Weights of a small transformer language model.
Size: MLP 1024 tanh GELU, vocabulary 8192, 17.1M parameters.
Architecture: LayerNorm before each block, learned positions.
Training: a variant of Muon for these matrices, 479M tokens, 7309 steps.
Each number is 128 + 24 x the weight over its row's rms, rounded and kept within 0 to 255. Layers, rows and columns count from 0. Numbers have three digits each. The size before them is the row's rms in percent of the matrix's.

# layer 7 MLP up, 1024x256, rms 0.115, rows 919-1023, columns 128-191
104:098117103127126128134145089133136134110130138157163131095122093107116118148186126107139117101121137177120141157117204159108141109176154114064122140115136135055137121154169102078116109093096139
111:104111095086103160153153117135140121124143075126119101153134146154142144152142125080138126141139099178148122114120166148142106137137155111158182105143133108081098144092125123143104128131178118
090:106112139107151117140158043139142135103181079147139153129146119133134111103113103132125094135140169137068152116098107129089112072141099199100118119133111118114122129105176133113139128126146103
102:132093139149108126116159142091139146163103126139096164093149169108154142160101163143150111115154083122107127116146160075119144155128111097188134157160069078092166106129179094136139150118083101
094:120130128115110081094115094120153140141198127106115130122171132115124118076115082135152127133140151112104131127150121120156103156107135157120146131085155134117130136180138139136133114140129156
088:171159126129073114139136124129090138133121109100136143110145127166147159109154160110127090167145122135125151131147134127131151095152135135131091145111133149140120144149130176153137089171131106
099:117104133139125147101157138161135106111132125156171128125144100107124131143171146128150109102156148113120141130140140119090146085107098152154118121201141083154167091107124124172167124138122123
096:137094117114108141136114152125163136120165122121124141119137132120179138151152096126071135122141151151158122127150067144125135121101127117141126127085122141098117100123112132147136160181144154
113:152141125117095147111132155112093074120171106149112121156109178155151147130145143148161099136120113150160090152158168119116114164098148117144138136181087089142111124112072124108162132105103128
098:147125128114123154160115098131151139099143170141141130109166163130166142095117170160119148111115130154147155121130110115128149080109129144124143130113124132098168157099154103123140170140130124
097:105142090112148150103137168133139082129146118136100098169118143123140073166146100125162119145115151128107139140151113114115116108078128150137130103175128083184157122144152117095176140164112115
105:141141099106173097100091127149110151148161126130149096133122095171138131144143172151149165154158137146128108130119146148103099117120126154172161140127109145081131090095117143152164097120070098
090:120110111108135119124124071114131135100129154089104152157105078133136126109126108130152124120155131171167142143160157133125101163097087129117124120124123133085134136141098133134104129131155179
107:180104070131117162107136118135123125121123091124138086151124134106127146104079118129149124151145099118149146127152116179137130106144122139126105128146115087153115132149149134141149167102144169
107:113147129114126104158124113163144115085131134075104070119149148151131142101146138119092119120111109159093123157135089116147147107129137136131110140120133099112121115164122129138171135158117174
103:153139151157080133132156109143100156141163114124095109121119104105137163119141139131127120137116171141139101117123093154162119124146149084136135125102143109089129085121130177118096131111131145
101:137140161113158160099107133159085076131121138122104139134120141096105130125119127179172137156152117081108117100131115129086098121115131121146127137167141145140164127121123109115094147114114115
093:123155112081135112122113124095090155122153175082146120118118112123143127126079124114146188153157112136142126123121115139089150125149110150120137149129134153147125128137102130111136142132141094
087:116122111122129127136119158095122082092151146145161132118119125160106169108107166115148096116138104155146097122159155103156186092125117113138180124137102182173173138130156165162129139178137132
112:142109109155080196098120140085115126147144118111128110143157134130157106109092122143152129120119119147078110138140119108154125105106133083129110088139121127121170104111131090096141146151111127
093:155105075155102147129111125117126116130105116133125121116121158164115150146140102142086150064087181140139139146140139114127159087154125055146135157142115108105107159179174089106127136096132091
104:100113139126132128148076111091148104125119125146104080124144114136159091127069118098163156138135095119113164124130119164113124098081145115097113134135098128130126133140147156127144160116144136
100:154152122149155149118123168110086158151143113087119146093110140185113163130144100095114126120178134138149165151127134092079108140148115110091118137129127128147109097127128147100133153137104110
105:111145097127167063123135106104109124149104141140143136080096086169124091157122123132093128105109182151109055166133163107111124110182146124061107121113141120132127148140146120087160103104115126
097:090090109118080136132101157109135138108138146111072118117154129149114111161134134150129121155123123120142169117130130130094097176158113143149105126142140129110116156098194120115132135149122127
100:145132128127119149175174157087138104130112175165133131054129087125107107116146192119161178127149148111148127148144121138126126156107120134086151133107111139139133127097142154137090151102119124
104:105179146107151125138102111082174084089180100147137132128122125089144127117142083130096137086128149143105152166145109091149129104156126152163083119112103134138108085141158167147148108124107125
105:081159145099162162089136146150153129125134096107155130115111124142142123184148169120148166110158139087155117148084142131098156153134132111106132151120108125141133133118103114097143087153124106
089:080134095094131155147146133137129152151165153124114129144103140149112158112131111131125199139107098112128109112117144100123112134170140158145141124074149132133130133103157093167106126087119101
098:081119142105109125121169134137125150131133143102121130108152135100140102142164135111128126076135099156110100148183123163099141088078113107173120127165134121093178107111126107122147102122153112
097:165117106101114127128132151100171141145120152131103130132158143151148129147144107105101116145106133091111151144125099145115136143144102139152129163132083119168148127129123115144132110116146114
100:144166104124127149098094122137124088134137143154108138124112143142155154124095154109186097135101123100149141126107149125154133129127126048084103159130113144078119133149100115088149120160125099
101:164100113129155148144120135143142133145175109107145133133105182143149174111145152107120123142166142129133091131085149118149109129144166132119100169097087096113120128145134128100146146108101114
087:128178146136178123121150122126087150136144106136159128145144110134135140152064119109123181114073124144145136125098136153160145142139134170134122168141173162142135124129127104079098108151126085
089:136178116114154128110120089115140143112126140118120105123124154115172133142103138158107084136129138092105122144105161115169122157096106120198131165077148108110115136120126132107115144086150120
091:127136098126149112151175074130156135126114125114111128093154133111151146140137129136100085148116100088128104135117125132132163116151118140141107129110080129130104138168117130089121106149139153
100:103118092148171124125079167116118095143127145164144136155100126107105115111146113155164129133154097143129138148127150089122124168132136151108170112105095092119108121154156143154146154112128106
090:114135157115122140165156144098142126109092116110114101139106119125129132119131133161132118141138133153111059142124128115169136151147162124098123154113094120132177137148127176106129112115179116
084:103107139108142154135174113112112163129152109137153120189141168115153149130104127115144180161179145127153108169153133129167122103117071093120124156117116128117134109096088147101145109102088121
105:139139126080163128153143160160089132195119135155119088109168113131121163171177143123126122124113114147116148129115096133118133149145089126121121147139114144150121110136104133113152139107145130
096:153125124125103139121164136168127119124100125148150150089144169146123091111130077117053159131111095100163145137116120119160131116120105160117097129104114109143169112112160159127172094169131103
109:090170088116130118137123144157078126119197144117108142139119166119118138106104159081133137112110101133151127139162106096100132140125104079161109118093109073101112108132098116134153167148082136
099:178176108147158113120174140133116105133142115142165110084109094179131121183174172161117154130111112151112090126123154171100131119128145148119142104155116145096128134098111115141132108129114115
109:116109097138129128114126126135113135129105156146137111122151136105162127147112175155122136140154108171148063169090158142148125114056103122080096153089098139137118149178112135132113115131091118
102:130114132135140158151159156118120119117100135122137142133135095076123148145124158164143108098125074126069121136131153137161148163129136144175145131137100152138133136112119091120151126093108085
090:160155093158092132106085085143148148135115131113182135149113098144163146096090124130104098128168095169131122140092114146155149138122145115128125135058120127116160110120147120142110089109118087
108:152120112083199132128133125113134103116145151158132110154144117166154146131128186134131113112129158116146130136099104125125142169129149104123112144123156098081139102125165132116107097125117121
105:169151099129132130160155083119105098124123169105097098120166138132130161094105096121134131098144124161131122128121118132154142149153134116104135094195123143121169073140120121130090131120144126
109:119124134153128141124090135089105164140148122132104106145124102133113096065126131120122116141149136111180127161160123092154110116131117128139147127140124091067095122119099125159128134110130102
092:151121129119115137131085111151130122156126137115128127098142134161142135126141153139095128116119187129173104107136139117131133164186113208094178153115154167124077132143120078118119146090093142
101:140092116133151137117140113081120138087104105161128161128143135135130119173143113129163136104137070161136151135111127121105132155096130129148125151107093093120128153089141104094162145164096134
113:116108128094112140127132119151124114097110150104126144162125124116118159164105119125096150133150148146080125137142168118115134140076138115135161116155121164149093098150081106151151123120116110
108:111098105142089122124119144119079123120102125171113113123076102157166175060126134152157150141135150174141088162094196132093142148084137122127105151088130119134188114118142134152127155114165123
097:132124135127159105110107125125136149079111130155131099147181158137085127159119157189130135138172152096133130139175099091083133128106142065136145110119120137191150116122155135122098155160101152
103:116157097092079116115124123149135101167142112137109128140132115143192133142145127183139124101093147139179109136106131145126143111125100150064102104153132097186135142117161139097141127146133119
094:124153127117136163129152133130107151147134145094172119098143150124121146119117111089132155134144119116078103118100167106113101129117136170129111136164138111111143117130131164120172115119074142
086:093115087124175171119122082129129119147115141129093124142153093106133125156083137171106131154102109100069114110126107131140185125154096112097115164163123092110115107114112152117112097128146101
096:106104097172125090127132119119100114135142135167126114116127094113096134174099087148111161120120158106130103110079170146144148148154087119128152181108171095099118107104118097108128128101117107
113:107142127128097104115112129129153149154131135089127165096144100107058138104121088126110092142178121132141135130145122077126123102151131093165124119133146151135126128158128102124146117094157137
102:095129097169168120133102187136111125121153134108130141102130135104086122148140125132081133098120140122130153138149142111172121136091070122123125151139154098134134121184107067129140131134139086
104:116150120137132107109115101159159134115157149085145116098094159114135064151154094157097142104140135169126101134098177154143125141123108059128119130144122104161070073117123119115141131083115163
098:130127116121089165138133147154107123163114094100111101104138138114133099124155110167122127120085113133076099169152132135126116126151090145121133124090094120139157107139127087158074148135121154
099:141145104141125114086088138112169091080164112157136136168146116121152139162083117142074131114162127133127155137163124138118115122155152133137119159081087137145114067074126135107111124160116134
109:121110091172118134151136143143138117134134130111162132114141135110131154116111099124147125110135111132121105136126162158192122142151102123106149127129120158141153135132137138188106116132096156
103:113151140096194135131127142135120121140159121102116114123169083152121143130119118127143142116119140115099139109105126111164141128139108147137171139174084131126105142133138145116165160118156118
095:154130173091142129133152160132103142092152077093127086117147119139106134114169130141126106150109145119112142161119122121135124123117144121118142087129118164100082125164143114130093114103155108
098:161129113166129137114147112136176137123134126149122120131139139172092147138119105094138122148150099125057144106160144117132145129128127148161154143128087073168116148147091162119145102098129124
107:130173115124089146100114133102127071150142155132096111079121106099092121153149135122137171113097110164120104168102107115139125112154162201099120129100157163151114114128102093110115140126171136
110:134140126117094131092095152131114166113125123128145118118167134084148140104148078161110143143173142128102124161127091145140145123109148151166143170121126110126147087124084111123156118134100101
105:116159099118175156101140112067080142134175100091122149151152094096120169150071114128113162110119112189108109192122150123126126160164132086144147152142182147069155163112122138131155101105168102
106:101163133159107179143141078150138141129180115146095110142150120152104142145120086118110153157111102118132113151126082081080127149153160114117132120113117144155126124145091126125141138146130129
103:168160126113137124141106147063138103190118118113108136143123125142134107110103129084112144085101082150141108111074129140145139126153128127158114124136152131146110117151148092130128114126123186
098:119191092132100132157106154130104116148079145135081142142096150118098133150134116155109102136113122132132086122160141096121099127170136142109152171144155132139136141115175138143142133137155130
094:122099149111161153092154149126141099119090143107140134145132128141108145107145086149122099087135133132093111122103095105097141130088096106147176165131106096123114126142128135113155136098081136
097:130146113113110106133105108117122162076051118153151133134098192063135160134131104130127134137145120127182139155140149102144133098136126118106104137140127130087131099135132152132142163105106084
096:126135117119173182145138146107147156091121098093149130122122137065167097099162098141117173104149118133114136094127100133188123138143136131124163123115134136098136140146144131125129107177117145
103:137107110091088140120137140128128095126106106176103142114128146148084171126100126133123127119090134079143113146133118153114168113115107164142098156126145112120089159114098134131121099142094153
091:161169139149129123047145099106069120168135147199133151119111106148138175177106127112125150103102102082123148140118120165150149137164117144133099144133101108118147155121174111149128156121102147
102:141080130144089141117118163146147142128141115121116136133081084132139177132154185137092119082134122162086109130146134133140120157154118159131086139150143139118144155122106089128126161128125120
095:153133143115137167160127105134125135113140112105129205122091130093146111108097088146130139166128125102160115156168158153151136142117133131121106142092107147127116100140113105114126104121122129
106:128137118096105135132148104187147151077097124136130143145154148132111108118093111156102103163156133156114155101138122081132111127104110105104111143097132112109133100143119126131169123114111090
114:124132161120104144140101130083145130155181113142135117109106127137105116087089135189130144176143115108136087180169127122103133150061107125132133109113092110121132146099115074088137143110132117
089:156078169121138139137132151127107145117078133133119118098116096114167126150159128140153106084125139129080083121094143139125144173141153147151118145135150128094167153125124108111120111132092143
097:161125146157116138135132165169171181155110135139128178072116083133127134134111142112169108147113169128101107149128123101136122154110137146147149163118103109133123098126170144113120153162169115
105:076130100109149171112194114147137115122130097149156097121129138175071110095151116114126151093108100151136113130118128134132152135174162130170113101090116128128103141143122154133156187130136073
088:078110079117105124113112124148110155163133086137155115119135128122123152103156143126108120093107137154146146119091107155104170067091145128146150133133110164156100142164118132109142096152108106
088:125157122118112106130153108084146127153145104102101165109139164107130153146136122129093188153124174124142096132142152152152159123141161128112116178108142092148151108128123105105134142145133085
105:161130153103137123090107176104096121119126120140120089088152152139154122148151117127180136140114075116104113128130114097109113150146180134090147153114106147123143127116104108137128104125123085
101:140104139113117153101147146125130115115111169162090084155148134130120102152130148090112106126140079151116136119113104123124074150124104176117104169138111101134144109123131113162171111115134126
100:132130138121113133119090147168148153097129130108142113122140101092117106140168141093118100123096101100091104092146120116121137089141112115096119135131156134110114116171129114111125144139137142
099:198150130096120121132106108142138116131176114143118166105132052170112137150108106101136135104131125140156153146116134139116131151129120132121083155126121137122104104157136104140148120127123129
109:140161123121137129104103129128107102105122167112157134107138129129126141200086146130083147106111124117114135132121122121128132124108107116071134131106143136148107092149117120072140141130105113
102:154108070153163107131104144157135139114122119153065108131140156088118106165106125149152141160121133149108112147165116133144129091168123150147084126103144082117132098151106130141178128130132114
110:117129127139118161141138085083101135142127128145132154142109128086107163128108151118140071121166168111125097158112130117153118117096135124139116160093084127153158152140142149153152110121104124
101:137169095123159116114099126140128138075105115165142128146142101121167158155187152129111101117124156194125093106130123088139131102107128137102138119107158129126137114120133083103144137075161134
098:090169119135139134095170120085096095086131141102189134137105136148114109112128111171141115148156077095107122147097143131131131116117146107105116149156093124131150138130126097062161105167145119
099:135120123108146119095100100128131135108110158144124140061180131148160139135132134146148081158127143148141148092113110136110150135141123118083111144127102163103127155117120150104114096200127144
096:130118137116138159153137171090116155122151133130118111108102138145124108107110146087130139099143133169146131178151127118125120161122114148084170111134139148114105123132102122099145129133124080
109:170090130090179114141109112117127131135099126138171074141146140113131134135098161095114121171134162120112134120137191120089137174131109109136118089143111151102152145154096108100111116152096080
092:102101151150153125115146148146137173100097177112113103071129123145139107144116121105121135175142143126143084102151124106135126129074137111126148143145088147112136141106155116090100099119117121
111:105191171114124164128119159133110093078144092085149105110151136120148114107090112144113157152103110103180142143134108103183133126156100100115123107081140114183137086118133069108119092116113083
093:129132141116124107126135136061163123117097115094138143105157139149124135150118136157107172156080139133106151121167112148172145132110117110158134115100143111135112106130145174111122098144129115
096:097133119127179122124110110104089129064106144139112157150121129115159106101162127109141110120175144142148125142109113071131114113131089101122172093156095144174119148136120091132149097161141088
102:139070109094111172132157123110149091149146179128108136147169140151123147111160147131131114169121107082145096106085155101144115111121114141150134141139105132131147110169159095183145119144088111
101:159142087155116169133134099145113119151058121126095148139138138140141097174131149105101069112137076102129152099121137141142144161149136148117100138101155121151141109150152113121129138114129146
# layer 7 MLP down (transposed), 1024x256, rms 0.214, rows 919-1023, columns 128-191
090:128137119126143147106122072112121108122136112104126158149143116120158131108168119099113160152104132149135111126095123146154148145108119095127165122089103158070124090124088163120134153174119097
118:108120115130143095106157136140130152148157096161120098135127128190111136117074121140143097091126106120116139163091200165184172101132145130115117121148104119090129145113128115136133087111145135
089:109099151122126124173106158126098123145093128143144157110140102115118124151126109137124138119075156132117156101099087145136123162138108142095169122104150112176145151139077129115093130121123101
105:124128147099133133091108089159152110131160144130143111147157121093138145120126082133167141104108169116151114123095134131115120145106136125082157125111139106195102152130141105112116138116136140
095:108139153123145145132120124119080141100129152150165170150117127169126094134109135173115142089155137116077126106098111123155152116118101100154108097097097108114133139121111151150129166140123103
089:148128154140164128193118157139102176122129106119112119122170098092125112104132121139111151078100151110160078176147131125135123121126163158146136135074119132095133168076118129128094118134161154
103:084143162106157115147112130127091128114106051118144168154104093163121139145154151161114137163093108121149132120119176139162097155119108081108147141116110137129126131147111139087135169125122141
092:142166132137099109149112155167121123135099132116121111127123143160065108115101128136150112127103155127157079123087134156137096137078085166118105149136142105133104180097131132101118095141118125
118:148128111141133146139112121124119095092122122131095135131110088126109136126103157075095092130142112167099142122141111099126114070110164109137118129107144116108166124100123091142140112138149097
100:129102131141131130114117097139143148157134102183152173140124107138126106114128116134114125131128100111210126118149104131131101114134131144143132152092094168112124105095095127101113137117079085
099:150135120110142148134111118145140136131148090135140176117099129133126085138148100110120129109075108133143163086173115151129094144122123141136132085085102141167144154106117150143175129133121155
099:149146171127132109098148131130123111167147109070123148101089121135131111138124109112155129161150051115129121129137170094143122157116110150181121104097127081148148147132177087092105102106120103
079:134139146121130107165109131159106128104129157152160131109106086095116140153146142072154121152127147115105117110115162090070144162131142145107108161107137077102142155186141164115103158115125124
115:101133118110136141084144124134160068107128152095140155142100129178164103124106115129094099131132131100160179113127130157170113105106175155126137111121132086146085124132158096142112119140141135
110:142184125108115052149159109132120133122180156093129105104125139147109173121147077131139130118128116122155087124107127122149102130132139132129157121149114130101129113157158115139131103125127168
101:198113141182099151144130105098151114159108079099150098124148114110136172128112125143160156137133143170134153129083136119122087132142089113090082079108126138093176125106155139085125142128131128
109:118142146090129133128120095116100092133123098130143141151136130126116134131132147149150135128136110129113097144122164125122133141087149143174134124121129099118139116099129125151111151148097141
098:147100130132166094158154136146126095150138131094108130126158171109134120111145103143145098137135132138122115125136126108117098101113134140149097146100095117106187141139148141128107108145150138
086:148095142139159164112100123158114130167150118110129154120131168145120125130102122130149157154128130104128150099117126133148123133126164104117121105105155137118123134127086124108132094090128147
102:136167121111111176122206132109110148131141163119146103131128110118128165129156113166140169130106132109105126116149193106094146157114133126123092147107124120102170109179150132132107110127118124
087:132136117112115135187117133155124107139118132117132143117129158121135144144109069165161139135102105138155115110130093131133107151183140101159135148110103128158108136147130161107143151109146128
098:118136076152118129125143114095098109143133108135151084097172160124153116126144120131090104124161113127117102119113144168122140121138169141101108112091143121118142154119133133153131097099060144
102:103122128110112110169130131114126132112122142145154187143129136110118107104097152152130142110122126090118076085143124171140131172113143109130129158112114132115113102127106097116108111112145176
109:136144114141131162133122113109142159077104115158152193099066165124120154126103111148135113127132165115110124156114163196153135115102153108074076125150142150096115115081154133141094115106105101
090:104120133078129175146107103080130119098140162112133154124112104140140122152109106116128167118133132149122114113107139136097115131117078155182138165112113116132112103153129128141163154102126142
097:133121113136126133084102174098117070112182111132145160124108146132144109172039091108119104132144156125134131092089080093138111122188076153111151135159132107162119108096120144118160166150140069
113:162127128124147127160161100121111109116142151135137171137111143160118129143110127141145161107100128121095126136109192098162147113124146098110083164104085109117134108135139112153128154083108128
103:109097142141155138122131076149134112097087130119158077181135146114118143129078094115122118128120112129160100119136148120097114104165150078122173117126142135084134139109159155141225136100133151
089:152108111153167150103123116138142173131131097119100156129146141115137128133150109052088117138122135118076143110136080197125156127121154130080130104144085130119102142148082133121119153124120123
092:152130135155083164104125151137123109111132150156153107115155153128148129091174128096146120111144172083131136113119137115105154123138088181086123110108123101156125170163097152154131134099109110
096:133098128129139128105098063094114133107126138118137127097110101162127121063117125183132107092146144133155136159095151103107090081138145154152155077140140137100133142110106139158096162152105109
105:087150139089161141098146118133115113123139144117120085153087131143165110162121114147067157099119113109084165139145078119144140113126083069091123102101121122125104137128138160136161132088122134
096:150113141114123100183161085134141133170118117153115155119149173118115110128113156114165096119136101114157111139124125161147143142132115103109154136135106125163122144111110095145052131132099130
090:143082130081111127121151109129123136133149132114122068099139114121138140113144099162129105132173136159103116118127137129114113110145123072098091107167101110109064129107163099155132156098130128
084:132150119112153154149107153101125118174111093139122128139075092149156116148101105102120135132135149136157139124173051143129142103159160104131134100142107148174101076126099125116140134114065130
092:132127124115108138124131136122121133131125126147079163086168137127136096160139143162140178145148144103152148165133092150163081155141164108095139104126142121135114126160072126150108106133124154
097:140125131065167077150158136128126119162146130113097143109109108088146057149150114114079125118120169108117113076157101080140121141146118158148153139114155167163084143131145164091112120102156108
085:146106091146184148105091121113115165149084151126149103127100146153138150175142076130121118105138094203146139169152102107125155132141113128127134129125179105181134105152143133125130114132096086
084:152099125159115148180056149124115088134111135130109159102123134115105115135148167106167107137117129151111176114117143142081108159104165105118127116116132123124158157117142166165098161160113102
111:067146087091144119096131148114173137131128123103110074102119117151093128095140131154154115108136127107150155137134103109097156142156143158123126138057162142123147127128140088148117157121125144
095:147123098112066162133134108146100165112138118126135109146074074119120145141127145143132136157157110139117108163156130158101145121143122162129101107151154139141132089129120167131135092115167142
108:142155130121119105111142152085117142123167108137142133152169159160111155144087084132170138100126142130116122129118118110162150136142162102132100091139107137150157164133071115107138110142104130
098:083124127126093127165117103112116145104149137145073137135142116106134143094115104112170120099099165148121141116159133071138130108167113117099125166106106124158112113150135180184105124164170159
102:121141132117066108139144111159151122149188128145151130141130123116126072109164108123098136122125128103125113182135132131101104167158086145191133174146120098129138132116121090072106116114090101
105:095141137131101103080139125100135137104213135091149124131077165129137111140090110111116172126154100125101136092137136131171144111175132120138142104127121121114098149108119124136116087176148095
078:123143158121128136165156139155157117109124157155114098060159119188126102116170115098128161145099150140132161104189158145130108157097138101107119088150112104127142122138153139109119118134139080
116:118142144127145142139171115091108101120099105153158138124120154149136106140150153084084113107156094094108128140146132135148177126124144101142132124120164140128156111112154119121100079152138122
099:132149120110116133095118141087109137129141110097068122124134124132185141120093145102150146113147119134104142132109118124108102136149125134133167131100107140141081114088098154156091114134108170
119:136085119148153154108149154164155120112108149065117108149112127134134178124139107091104135129159114094123126135160102132101124083135131155157098156139138130135141129149109102130138127111149132
090:135142115158126109131100117174117108152125114126106174114140179125133140142084124145091135163136155160137144118129077127142080167150106131130129108126139132130111136134073141122169196171095113
115:128113134116125124132159100145179106125170155159117186135134127145138092124143191136110079139123109197133114149110114136157101102147146127127144144094138134094142119137111095129181134179178152
111:153114137132143118072113112094155140110080127102154170161159075118086132113134090122104122112124184125149158171151163129132119147159145130120111149138132095125137121160114135120126139148133110
110:141143093115116157150141133124127179143097113111111145178132123126176093138115070116121090110124137138104074136116115103084170131130152125128115123142164132056110120105104132080131125142177143
093:132113106153149170097107124131122130150117092140108127167151158171132130126123170148142080158154103114092136126108161135135107110120198144138100124136164096128120108116164096108096073118094130
110:107189120083119144093144134135084132117164123122105160152086138103123151159127128164112138079133150166142136099125108104082115121131139129122123065130152149133099149114116165120146131132119126
092:131152159140168133108096158131164172125117116130149105181102119154136125091133108093108064109113081125108167173123090142110102166120105184112111074157093134115109123157146135087156116140116078
088:128126145173134207138093087129096140124111154175123099100105126125121131100141136135152109157102142073106097122157139098118140102087120145129149138104140117139152173115140151146169131119136117
093:110178144174112176121113152128078167123157108109130110135095177110119181095152136154089126162147138145149134117122134121078110133119102146145115086140090133129147143141144107135116122104094138
118:118118124170139157112094159122149118163143121124109112122148089104121126129103105127137119177143151155136121076121123107130132091101117078153125123176096149149095099159148078160132137117129171
096:103124154122132145203140104117123134102119134116120173146128135127119154135105095106138141155148126152133147133089176137095107071149123114097146135143088158112114070117095122088151140117156162
103:136124134130137068151127153130098156158133118053101131143131140138135107145079102124101124114128114118151153161131127137109138142122148172171049137127162133170108119136110145154087172116176124
091:133166169129119118096136131159124141119086146141112159152127131201157128102100114112158141136146129129099124146119134105121104080159120100098105109179151121150114087158124088123142097147171126
094:102112121102129158139196135146157094183102113074174157129170158134124130093175129146144135118133099105100172118108142146129131127112106079154098119134123117092140135105145143121126099154102146
114:126154154133081145098138105138130084125172137130155060131091124125102154132137110103157141139125119135133156148136097129137169144131161131110087127151130109134126112125168138110138138124125177
095:173153099134117125120130129116119154115133192103125142125146128128132164113133125134107132128139132136124113102135149156090150091110125120162120169136107131087103126143148117133085128171132137
093:178156145083138122090092099143150167151122142171140122099103161072112102151105134128128084097111151117133171104068113080158173107095144161123102132156167118119165173114142123120124168132138119
101:062134100099091128130150135151122133155125133176138136125150098103138132184125161157095146096106148142058107139117126119133133128122115132139124116134099126142145163100150141115144133121130080
114:134147145124131128104116142135148113132127130157151141152104135089109142106104125141124142140113107138200176103164135147125110146132145129132101160143166107115169152118070146102146100128112146
114:137087130131074145103140139163109128107139132108096121134146137129118079133140149183091129138101108104153149115111107124138114138140132139178126091146111139136127141185135142120116147127143081
103:128137163141147123125118098119122108104144145137125138134109147165154146116127117136146103135075148142121147120103139117156100144164147088121153131172103114103088158139124081159076144111123102
103:146065072168142155181133131072115160112126104112115093085098123087143143172135114144118120137152142119150123107118174142124138091096090144138103141148128088125151159142142096088108127080152150
101:113106123160123148166191126121107143131093113154123123131109092112104118096127066121151084152133122109130115108113117095113122127161116138104202110112072103126143153106132110158101108176130138
099:139157133138130152108120139142175129136163142069126141161119125111098157125108138149156079151168124127186107119115087101090104155116121146155138169105207132137122087167110123106115113120174110
092:159163112114129172166141098174106116100139126124107118101151084125082124131163126163120165121112110096115126086124127157109100129127147155127148155120100123105152140076142169076140169085126146
091:173151109072121106098137103117157143073133145116136121126136141131088126106148128126107164121112149128145141119140168126092122111096150132133089126115133142111196110121104104125067124119159124
098:170150108165105130152113130126132141077110118101118128136090131155137126116158159129141092105113146151085130109104104165145135101138127177101151130132106117138147143141137161098133093123117143
108:135131053125150121166125100147213124112066149149110137153109148103092172129146129109113099137141141167129138126172130149136151094125165110165126089172153109137104146137103110127149131144120168
094:150104142154102120176129148136138126123162116093133119123142116151128102118110078100115102138156142121151139142126115150148100153126132112116132121116132120132147140133098119169121155113144138
093:143113167145113108121112175112130120095152175136118110124157122162109098121111109178156123139132149156115119077112132116115120115118081150136180122152146138140127162141140123118133099137159112
096:134103144160130118099074127138119112121109140134109106120165166180120121130130122142127119128117151142170129122111106118119084138132129154142111121131149109113112179123196116077128093134128147
102:128114181118143107143172133102146132120111110137113062129120106091164138155143130134148136134170173136109148144142101131148110121116122116123089134116112144138169138125136122142144158137119085
121:171129140134143150103094096170135090112124080142148106110146110137126106146136098111123141149178130107123124130143135133150138121138130135128131142151102131116113141106135113098103100079104106
092:114120103085100126155160133111115147133140142070065127142131140094114149135108129102101101107090123122136099131169099152155164123105116102112138122141184106134111092118148125157121153106151126
092:141129118107135135132150084140087086105130156106159087129144132157145133087132166108093139082067138183121146098099127112132119134133074129143096115150091163083114122105123152151177152137098168
103:164119143141110143135096140104112151093134094108096120083109119148176083094117123165092134141144101092150150100144134143107148112126109158122152114112116129142099119087139113181126148134133168
079:168178161150088099161113143139149114093127130134157094121085126119109142147099143122128126125114101110070120143124140106101131152141158163156135171095141120139112132115137128096097148085119113
086:187130126175108140128103142137150090117120137114096115089127096113109125099160121129147105125125137091124129156078114096130097127109104118159124157076114132088125111164176113148139101116130162
100:119063139157139080153186131143132180145123143082141141172120122105123100159135146144133136114134125107133129142108141158139142134056121126116098135150139129105150154159161137134128102134139111
100:151124107106143147139096125166094133124129139121118133138113156127135184101085101143146125130106133113165086128154137108094086151169140124158122141134085162137162135152124141135142159129159160
101:133142165142128140118112087158165145136102080079139104136114103161088152107150117109140117135101120145121152129117117120127162151083094127143138122123101128129171191161124144127156094129128103
100:113151112106159093165139136109143145100134126119105164119128135168115119144141078124138133125101139119152140094155070090125116105126120112125098123092131106137129114119106154179152093143154139
119:118152096133153121055126140118114120149096151164132118116063160168134152149137127136149155129098133120116107086110125117126109117103127107108107071127079122115101096158163131126115143149072099
103:136103131138145120152124117117138163177140141167133145143165139142138134115122106138139146126099118096126133122144080126136085096105123109159108089117073138106130109109167131104163127144141121
109:142152078134110128142117153138165102128139072129093105109089114059141131114093121102161148113141114135099195119149140146160133123128154142177157082125120109104165142094094119113129167073154155
093:134149176114077153139165099140085112110130137141161159091115158177118133101123139119091113127172158126144119090115137125126129130121106108133134142164146080112143151107100143131131113109149134
100:140153180142130114120076119135120120114139136098054083122113115174078156117110145115131219115113153109147135100100146094117127095134140161133123127136153161119130128095111157100079165130157141
098:155148114156121113172150105120095094139118142136118099134112177157138125142129125129084159121133140122140131143142118166119171083142134081116137117140079103099149129100114134090179165177134165
098:135181124162144068126129136123109123126099146141111103096119063150149117144137138133143144111146151150130138173122115148119132099142062114139120129155100179096083098091122130166076135159087128
110:144152123125110115119121140127095080161161114148117105111109108133103140138163122160100143138111125075132100118136096126048140139141159123125112162116127102106162094151144102130142113095138150
090:116141098148156109148148108121124093121136065130138129140165102145147106123104120144135149076084098127078150119136125122165127112146151095140154119176125116099129114124131124178109137110137127
112:136130089112147147108141139101143137137145116114130127173116128163124124122123178147119113139158162117144136112137088141142166141155151086160144150111125141109124102129098093093106101167105152
086:111158099137149156195087151159140148122102124161118122119149112136080118151125142114123120128117111112120120125139135129133117134128129152142139101138129166116107113132156157143156141076111114
103:167130104114101096139102103148137113126148168117100147152115092139085084121155133106107097173130134107112137141133127147156099156182150083146144136163126150148125163120137116103164129124140108
101:114141150094138092081106093146135132129092123167127131102105149114135142120084137148194166138108088159122144130103093143113160163154110123115113103117148148114155122135115142137113096183130123
096:172158104106122125155139119148125118161149123146118164096137091121128147146099113128133121148126125143139139130151150158106123138099107133120122043172120126176148103124112133108196128092137138